Part of a small language model's weights.
Size: 4 heads of 64, vocabulary 2048.
Architecture: rotary positions, untied embeddings.
Training: 503M tokens, 3836 steps.
Each number is 200 + 30 x the weight over its row's rms, rounded and kept within 0 to 999. Layers, rows and columns count from 0. The size before them is the row's rms in percent of the matrix's.

# layer 2 MLP down (transposed), 1024x256, rms 0.222, rows 988-1013, columns 64-127
103,181,189,201,197,222,235,232,197,206,182,202,213,275,219,244,218,150,204,188,173,223,208,174,201,174,207,189,210,177,201,128,164,217,196,237,163,189,212,178,168,213,172,197,186,183,214,221,202,189,200,233,187,218,174,230,193,181,192,239,217,204,212,222,148
098,223,152,183,192,250,185,180,186,175,172,195,215,247,193,196,247,205,250,254,167,280,229,202,184,169,229,248,149,181,190,159,175,151,220,165,203,206,207,195,187,152,238,206,163,190,154,184,200,163,221,233,170,209,240,155,210,196,196,164,250,196,190,202,222
091,191,225,234,214,160,219,166,158,254,220,233,213,209,182,208,195,169,132,214,208,245,289,173,134,266,252,199,194,151,172,157,140,184,205,282,197,131,202,267,174,166,182,264,226,229,198,181,183,176,182,201,181,201,230,229,162,161,153,199,133,175,185,186,230
094,199,213,187,221,148,199,130,233,256,195,235,227,295,174,216,178,193,131,183,191,204,177,186,237,155,255,179,162,197,171,223,188,212,180,199,161,158,191,180,183,194,163,147,199,177,243,166,212,252,233,179,202,193,160,203,189,211,214,209,207,167,206,213,190
103,223,155,174,169,181,216,240,195,191,195,196,213,191,176,203,192,160,196,225,172,175,274,212,215,173,206,219,198,182,235,218,171,203,261,204,224,256,251,218,201,205,188,224,274,136,165,175,198,224,185,214,210,201,230,151,214,191,180,217,222,211,226,210,177
101,184,201,214,210,201,235,198,227,180,187,159,183,252,187,163,205,183,249,168,192,186,197,183,163,170,210,177,190,220,190,225,169,183,221,186,158,236,218,212,220,216,220,206,190,202,201,193,258,222,231,212,248,248,201,250,229,123,206,202,251,179,184,159,195
096,236,243,285,196,227,230,197,116,211,216,180,201,185,181,215,178,233,182,188,207,176,173,207,211,194,254,228,224,208,153,176,177,245,187,149,191,234,222,192,154,185,241,199,211,248,202,185,229,240,222,228,189,191,197,200,201,288,185,174,216,215,180,214,194
098,198,156,183,187,258,164,171,220,216,181,171,172,176,179,259,203,194,216,178,171,171,203,198,137,217,190,181,193,227,174,260,240,175,198,208,167,260,227,243,196,167,253,213,158,194,200,171,238,213,204,229,216,217,242,185,198,222,196,229,231,194,151,269,162
101,187,204,238,212,191,190,193,229,200,229,165,175,212,224,185,204,179,186,184,189,202,179,211,219,200,228,228,192,238,200,199,184,227,201,223,206,185,239,164,178,168,198,235,168,129,216,185,249,277,162,194,198,235,229,171,222,183,209,193,219,156,198,212,188
099,203,169,223,240,152,179,150,194,159,214,272,185,246,212,181,163,198,221,145,218,196,182,218,264,162,236,183,226,185,174,153,228,184,188,247,185,191,143,178,201,190,173,221,233,218,123,189,163,163,177,210,165,215,210,186,233,164,210,216,208,190,205,221,172
095,231,233,232,256,165,222,191,160,200,226,184,168,204,171,236,149,231,205,181,215,159,232,197,194,217,160,167,178,182,182,205,184,240,206,213,200,197,172,228,326,195,212,230,256,244,190,125,214,257,159,164,184,195,237,258,181,186,225,254,211,194,232,162,179
103,202,135,204,199,206,179,155,222,185,178,201,205,105,193,217,211,168,232,239,202,192,196,164,254,181,203,193,226,191,232,200,202,217,283,220,176,210,209,182,214,215,219,198,150,141,220,211,178,194,151,194,206,213,127,198,198,208,225,190,214,194,252,246,165
100,216,243,222,122,190,209,200,207,182,206,215,256,204,177,176,178,258,176,204,263,217,194,155,194,181,184,166,165,226,190,166,236,261,166,221,153,191,231,197,168,247,206,198,189,212,156,164,157,229,258,221,210,219,235,234,182,211,241,189,190,191,187,214,228
099,233,221,200,217,212,201,158,214,196,171,193,238,180,199,196,165,201,214,170,259,232,192,217,237,160,207,196,193,159,217,126,226,187,193,217,201,191,185,189,196,224,173,242,223,195,180,206,166,209,193,217,182,187,268,244,215,224,145,203,200,217,196,196,180
101,182,190,195,198,185,206,179,205,228,199,271,172,193,244,153,209,195,146,230,190,196,212,229,209,202,218,245,210,217,192,172,176,217,160,168,205,204,216,169,193,155,234,212,199,214,212,167,185,209,210,142,128,217,184,207,196,213,166,271,229,211,175,220,251
095,194,233,196,146,203,193,199,198,224,204,173,219,182,261,219,191,203,259,200,229,184,232,137,186,216,184,143,162,210,180,178,233,228,238,197,188,268,177,212,174,187,151,213,245,191,213,214,195,188,221,166,160,227,155,197,152,240,251,153,229,248,223,169,172
089,213,174,268,202,214,166,210,206,200,253,168,241,248,147,184,200,227,214,212,193,160,205,226,181,233,184,191,163,231,220,217,104,197,197,189,242,211,197,226,173,222,220,204,216,219,215,208,209,210,269,232,230,210,175,189,173,206,199,185,157,234,193,230,171
096,224,226,237,183,228,203,210,177,234,213,184,134,186,213,148,213,216,226,246,175,235,206,158,165,148,276,170,206,223,232,169,198,182,186,263,229,233,210,184,146,171,152,223,216,184,127,183,238,191,193,250,177,198,227,221,181,183,203,216,213,191,163,227,157
102,163,228,220,263,191,176,194,190,196,227,241,226,195,222,186,205,212,212,202,155,225,206,187,135,187,204,162,166,188,214,151,196,173,198,183,198,224,227,196,139,140,214,208,196,225,231,214,177,186,118,136,254,190,204,231,226,177,179,205,212,253,207,261,227
104,204,220,243,190,237,238,205,181,244,240,210,252,169,186,181,243,191,226,166,186,260,191,212,167,180,191,208,148,184,153,231,197,206,176,203,190,218,198,174,165,179,208,207,169,212,172,194,153,135,129,232,192,190,172,200,211,196,171,171,199,172,189,152,207
105,201,182,217,229,213,215,152,214,194,158,236,203,187,219,193,203,223,205,244,191,141,188,249,226,244,210,231,204,179,203,195,222,175,227,202,232,259,229,186,140,184,161,215,180,210,164,233,185,183,199,163,148,232,207,179,203,157,216,210,155,208,171,227,204
101,161,210,247,182,218,155,202,143,187,203,198,185,176,168,189,191,215,226,185,201,149,188,161,250,209,220,177,176,216,252,171,222,246,218,284,205,222,197,216,166,210,193,215,196,209,182,235,239,210,205,253,210,165,233,156,191,169,211,207,190,191,208,205,245
105,138,182,242,185,178,177,228,200,178,185,193,163,207,175,161,156,192,218,233,218,243,203,201,193,192,263,188,180,214,133,179,221,172,232,205,180,202,259,206,161,192,150,226,153,206,198,173,200,222,180,224,240,203,180,221,222,192,191,204,184,240,188,207,146
102,165,227,204,199,203,229,245,193,197,174,206,165,178,195,204,190,232,197,198,209,212,196,173,207,252,172,173,195,209,176,231,186,218,172,181,198,186,222,193,142,190,196,189,194,236,122,202,210,168,214,165,176,184,204,256,209,188,206,214,228,160,226,181,170
106,227,187,222,207,199,219,211,197,235,224,152,206,210,244,252,223,164,153,135,226,230,175,202,175,147,226,193,218,244,208,176,197,197,210,194,179,198,180,200,201,232,218,133,184,156,207,178,204,189,207,199,205,103,180,173,186,137,188,154,247,202,180,219,189
097,194,217,199,155,210,209,196,210,217,189,208,246,208,193,272,216,211,192,206,265,170,195,215,183,205,229,170,196,231,168,166,191,217,209,186,215,155,176,245,199,195,219,241,244,193,207,199,235,150,220,285,195,224,191,120,180,260,242,216,155,193,193,217,185
# layer 2 MLP up, 1024x256, rms 0.224, rows 989-1013, columns 64-127
102,226,207,200,167,127,213,218,256,185,183,191,235,215,202,210,180,136,172,208,273,247,173,180,244,156,270,134,207,240,172,232,222,199,181,173,260,237,152,204,193,155,218,208,208,209,166,244,212,184,182,231,232,168,211,209,215,155,204,188,243,221,198,170,199
096,184,202,169,211,166,218,158,214,156,187,175,218,228,129,193,185,222,183,183,184,187,253,214,174,178,221,225,212,164,224,212,153,251,173,250,201,178,244,213,202,226,190,182,202,210,184,121,156,168,169,247,203,133,168,234,240,203,222,181,204,183,201,209,203
093,249,224,215,170,228,167,158,240,207,204,207,172,205,177,155,233,204,204,215,228,198,203,187,186,185,227,201,227,196,174,185,192,202,212,152,196,184,129,212,223,128,128,175,198,196,176,120,208,185,237,218,209,200,146,221,207,211,187,161,206,197,203,176,177
098,155,150,180,134,244,182,229,239,183,217,151,218,233,202,203,193,189,230,213,194,263,177,178,195,225,165,149,158,246,183,254,203,228,177,213,215,200,165,258,194,163,175,217,265,159,102,211,179,232,140,157,207,201,231,184,260,165,218,170,207,191,191,219,226
104,173,184,199,247,194,159,178,239,182,164,176,148,212,167,181,192,195,186,144,192,259,186,207,171,222,244,229,179,171,232,254,181,236,276,168,180,202,186,208,208,175,189,209,171,202,263,168,211,226,207,132,210,167,199,224,235,178,169,245,213,156,230,167,218
093,184,232,223,218,206,231,201,206,172,194,182,232,253,169,201,189,213,210,161,222,214,194,226,178,224,208,136,218,207,223,229,162,208,198,209,174,197,173,264,201,221,181,176,174,235,209,194,194,225,198,230,208,213,173,155,197,232,187,212,197,235,194,208,233
098,174,167,179,257,178,221,149,246,182,161,156,247,252,227,237,202,171,186,200,135,223,152,230,173,168,144,175,264,200,189,245,205,205,217,216,189,211,263,237,218,234,227,207,226,204,193,240,184,204,203,225,195,169,174,170,195,193,186,180,183,151,209,143,165
098,180,197,201,164,208,164,220,184,227,199,237,209,204,180,182,184,186,213,219,217,174,204,200,195,193,175,214,223,249,210,175,244,202,175,185,204,241,254,222,215,245,150,186,212,143,186,241,223,240,190,271,239,247,206,210,207,234,237,263,189,208,224,147,158
102,150,194,145,198,199,162,203,230,188,225,201,192,247,136,165,233,197,194,183,203,201,234,209,156,210,214,173,203,149,164,167,208,210,257,232,191,184,179,195,196,192,171,179,213,207,205,232,143,211,230,192,154,207,173,181,227,185,227,218,235,163,204,203,140
093,181,167,182,252,150,226,240,215,195,206,197,191,238,221,234,182,157,234,276,269,160,204,234,244,198,215,159,226,181,216,195,240,235,225,247,228,268,194,259,187,190,186,202,218,235,280,143,233,209,163,210,164,231,227,222,206,192,198,200,226,205,200,171,173
100,214,223,166,174,202,191,177,167,202,188,183,210,224,205,169,188,196,183,130,196,200,188,175,210,228,238,205,169,250,178,191,216,207,184,217,190,221,191,184,185,200,189,219,191,218,227,174,174,176,212,213,239,220,161,192,271,200,175,168,144,116,232,225,190
100,211,187,219,205,171,199,226,183,233,232,166,227,189,155,170,203,203,177,250,197,201,167,211,205,225,173,243,233,175,134,178,187,212,199,215,177,106,236,221,213,197,217,198,231,184,243,176,177,203,163,206,209,244,225,177,182,243,161,205,185,205,190,161,210
106,192,187,198,219,170,167,222,234,185,180,226,183,211,224,195,223,207,198,156,237,183,175,197,242,244,203,193,181,172,174,221,175,175,213,205,170,207,231,264,175,205,153,195,274,215,198,235,234,237,144,167,166,181,208,243,225,204,227,206,226,181,217,174,217
104,208,200,157,183,203,216,200,232,180,144,184,173,229,147,229,238,179,209,197,197,197,240,210,151,208,224,229,212,216,217,181,200,249,193,156,169,227,166,233,256,216,216,206,217,198,222,233,227,177,197,233,122,204,260,162,176,182,207,209,244,206,223,166,215
095,205,207,194,183,224,175,230,192,181,212,197,180,172,165,163,224,205,169,192,192,232,244,135,220,173,219,228,197,204,220,217,220,203,227,122,176,190,228,186,240,188,211,182,153,200,163,195,223,220,235,156,189,231,155,215,238,163,212,204,200,166,204,141,166
086,262,198,257,153,191,221,189,191,196,248,183,202,132,152,185,158,169,188,241,211,193,178,191,216,196,169,238,201,190,191,185,198,160,221,251,192,207,170,181,227,224,187,172,192,201,185,240,199,168,194,242,185,248,214,225,205,216,157,171,178,205,196,193,202
096,205,227,177,213,178,224,189,153,208,177,180,192,197,161,215,241,220,248,156,222,216,207,184,203,188,205,176,241,185,177,227,205,163,248,232,219,198,242,232,216,145,229,144,240,224,183,201,208,182,187,193,141,201,279,201,194,242,171,259,187,255,214,204,206
100,175,203,221,226,204,222,202,163,254,200,200,212,237,260,139,140,259,253,220,168,235,252,194,168,201,193,183,143,246,228,201,219,176,205,217,232,215,212,232,220,144,207,145,187,225,211,200,172,215,215,253,212,222,215,209,226,221,232,206,206,234,163,188,203
104,185,134,204,133,216,207,194,236,220,206,137,201,141,215,183,212,206,221,215,281,170,151,231,203,203,230,180,163,220,166,204,152,200,243,210,218,216,231,220,183,153,155,195,180,231,244,241,205,210,225,240,159,214,135,199,237,170,172,140,253,242,201,187,224
108,186,200,201,171,197,241,199,227,201,220,204,168,152,143,196,185,193,173,248,192,169,181,265,214,225,169,230,181,214,196,250,206,174,206,224,239,217,221,193,201,207,194,167,176,224,219,226,248,205,205,243,144,238,235,198,170,170,219,195,187,210,205,159,223
102,161,235,212,181,188,153,210,187,191,243,209,154,204,204,206,198,176,254,208,231,242,228,187,163,208,189,215,166,210,185,195,141,197,206,189,154,190,166,207,168,265,195,185,222,225,175,224,234,203,245,225,253,193,147,150,198,202,191,206,147,180,177,187,230
105,231,166,186,141,213,234,178,152,246,187,225,183,207,246,216,186,272,196,208,210,174,179,239,234,255,185,253,230,197,157,227,217,185,203,190,226,244,144,178,186,255,155,173,200,191,209,173,198,236,210,198,187,253,186,213,181,210,187,160,213,229,184,227,173
103,208,188,200,224,172,222,151,221,192,189,186,201,233,247,200,233,179,197,189,224,224,163,233,251,211,200,215,209,206,226,215,200,212,216,223,234,153,219,226,216,161,200,200,239,201,211,211,194,184,223,227,217,194,177,156,217,159,200,177,180,164,203,185,221
103,172,203,191,161,184,178,195,214,205,188,216,231,206,180,193,189,205,147,235,224,188,204,215,172,240,205,224,174,287,190,200,152,214,259,209,222,225,88,208,288,216,191,215,226,155,218,216,163,224,183,125,203,197,173,207,272,187,167,199,228,165,151,210,199
096,186,234,198,166,173,214,193,178,115,198,217,197,225,213,214,233,235,242,150,225,175,222,149,212,197,223,224,244,221,207,172,218,230,263,178,222,175,174,235,208,205,206,184,236,231,231,193,221,181,201,227,211,193,201,154,225,181,224,171,182,162,182,178,200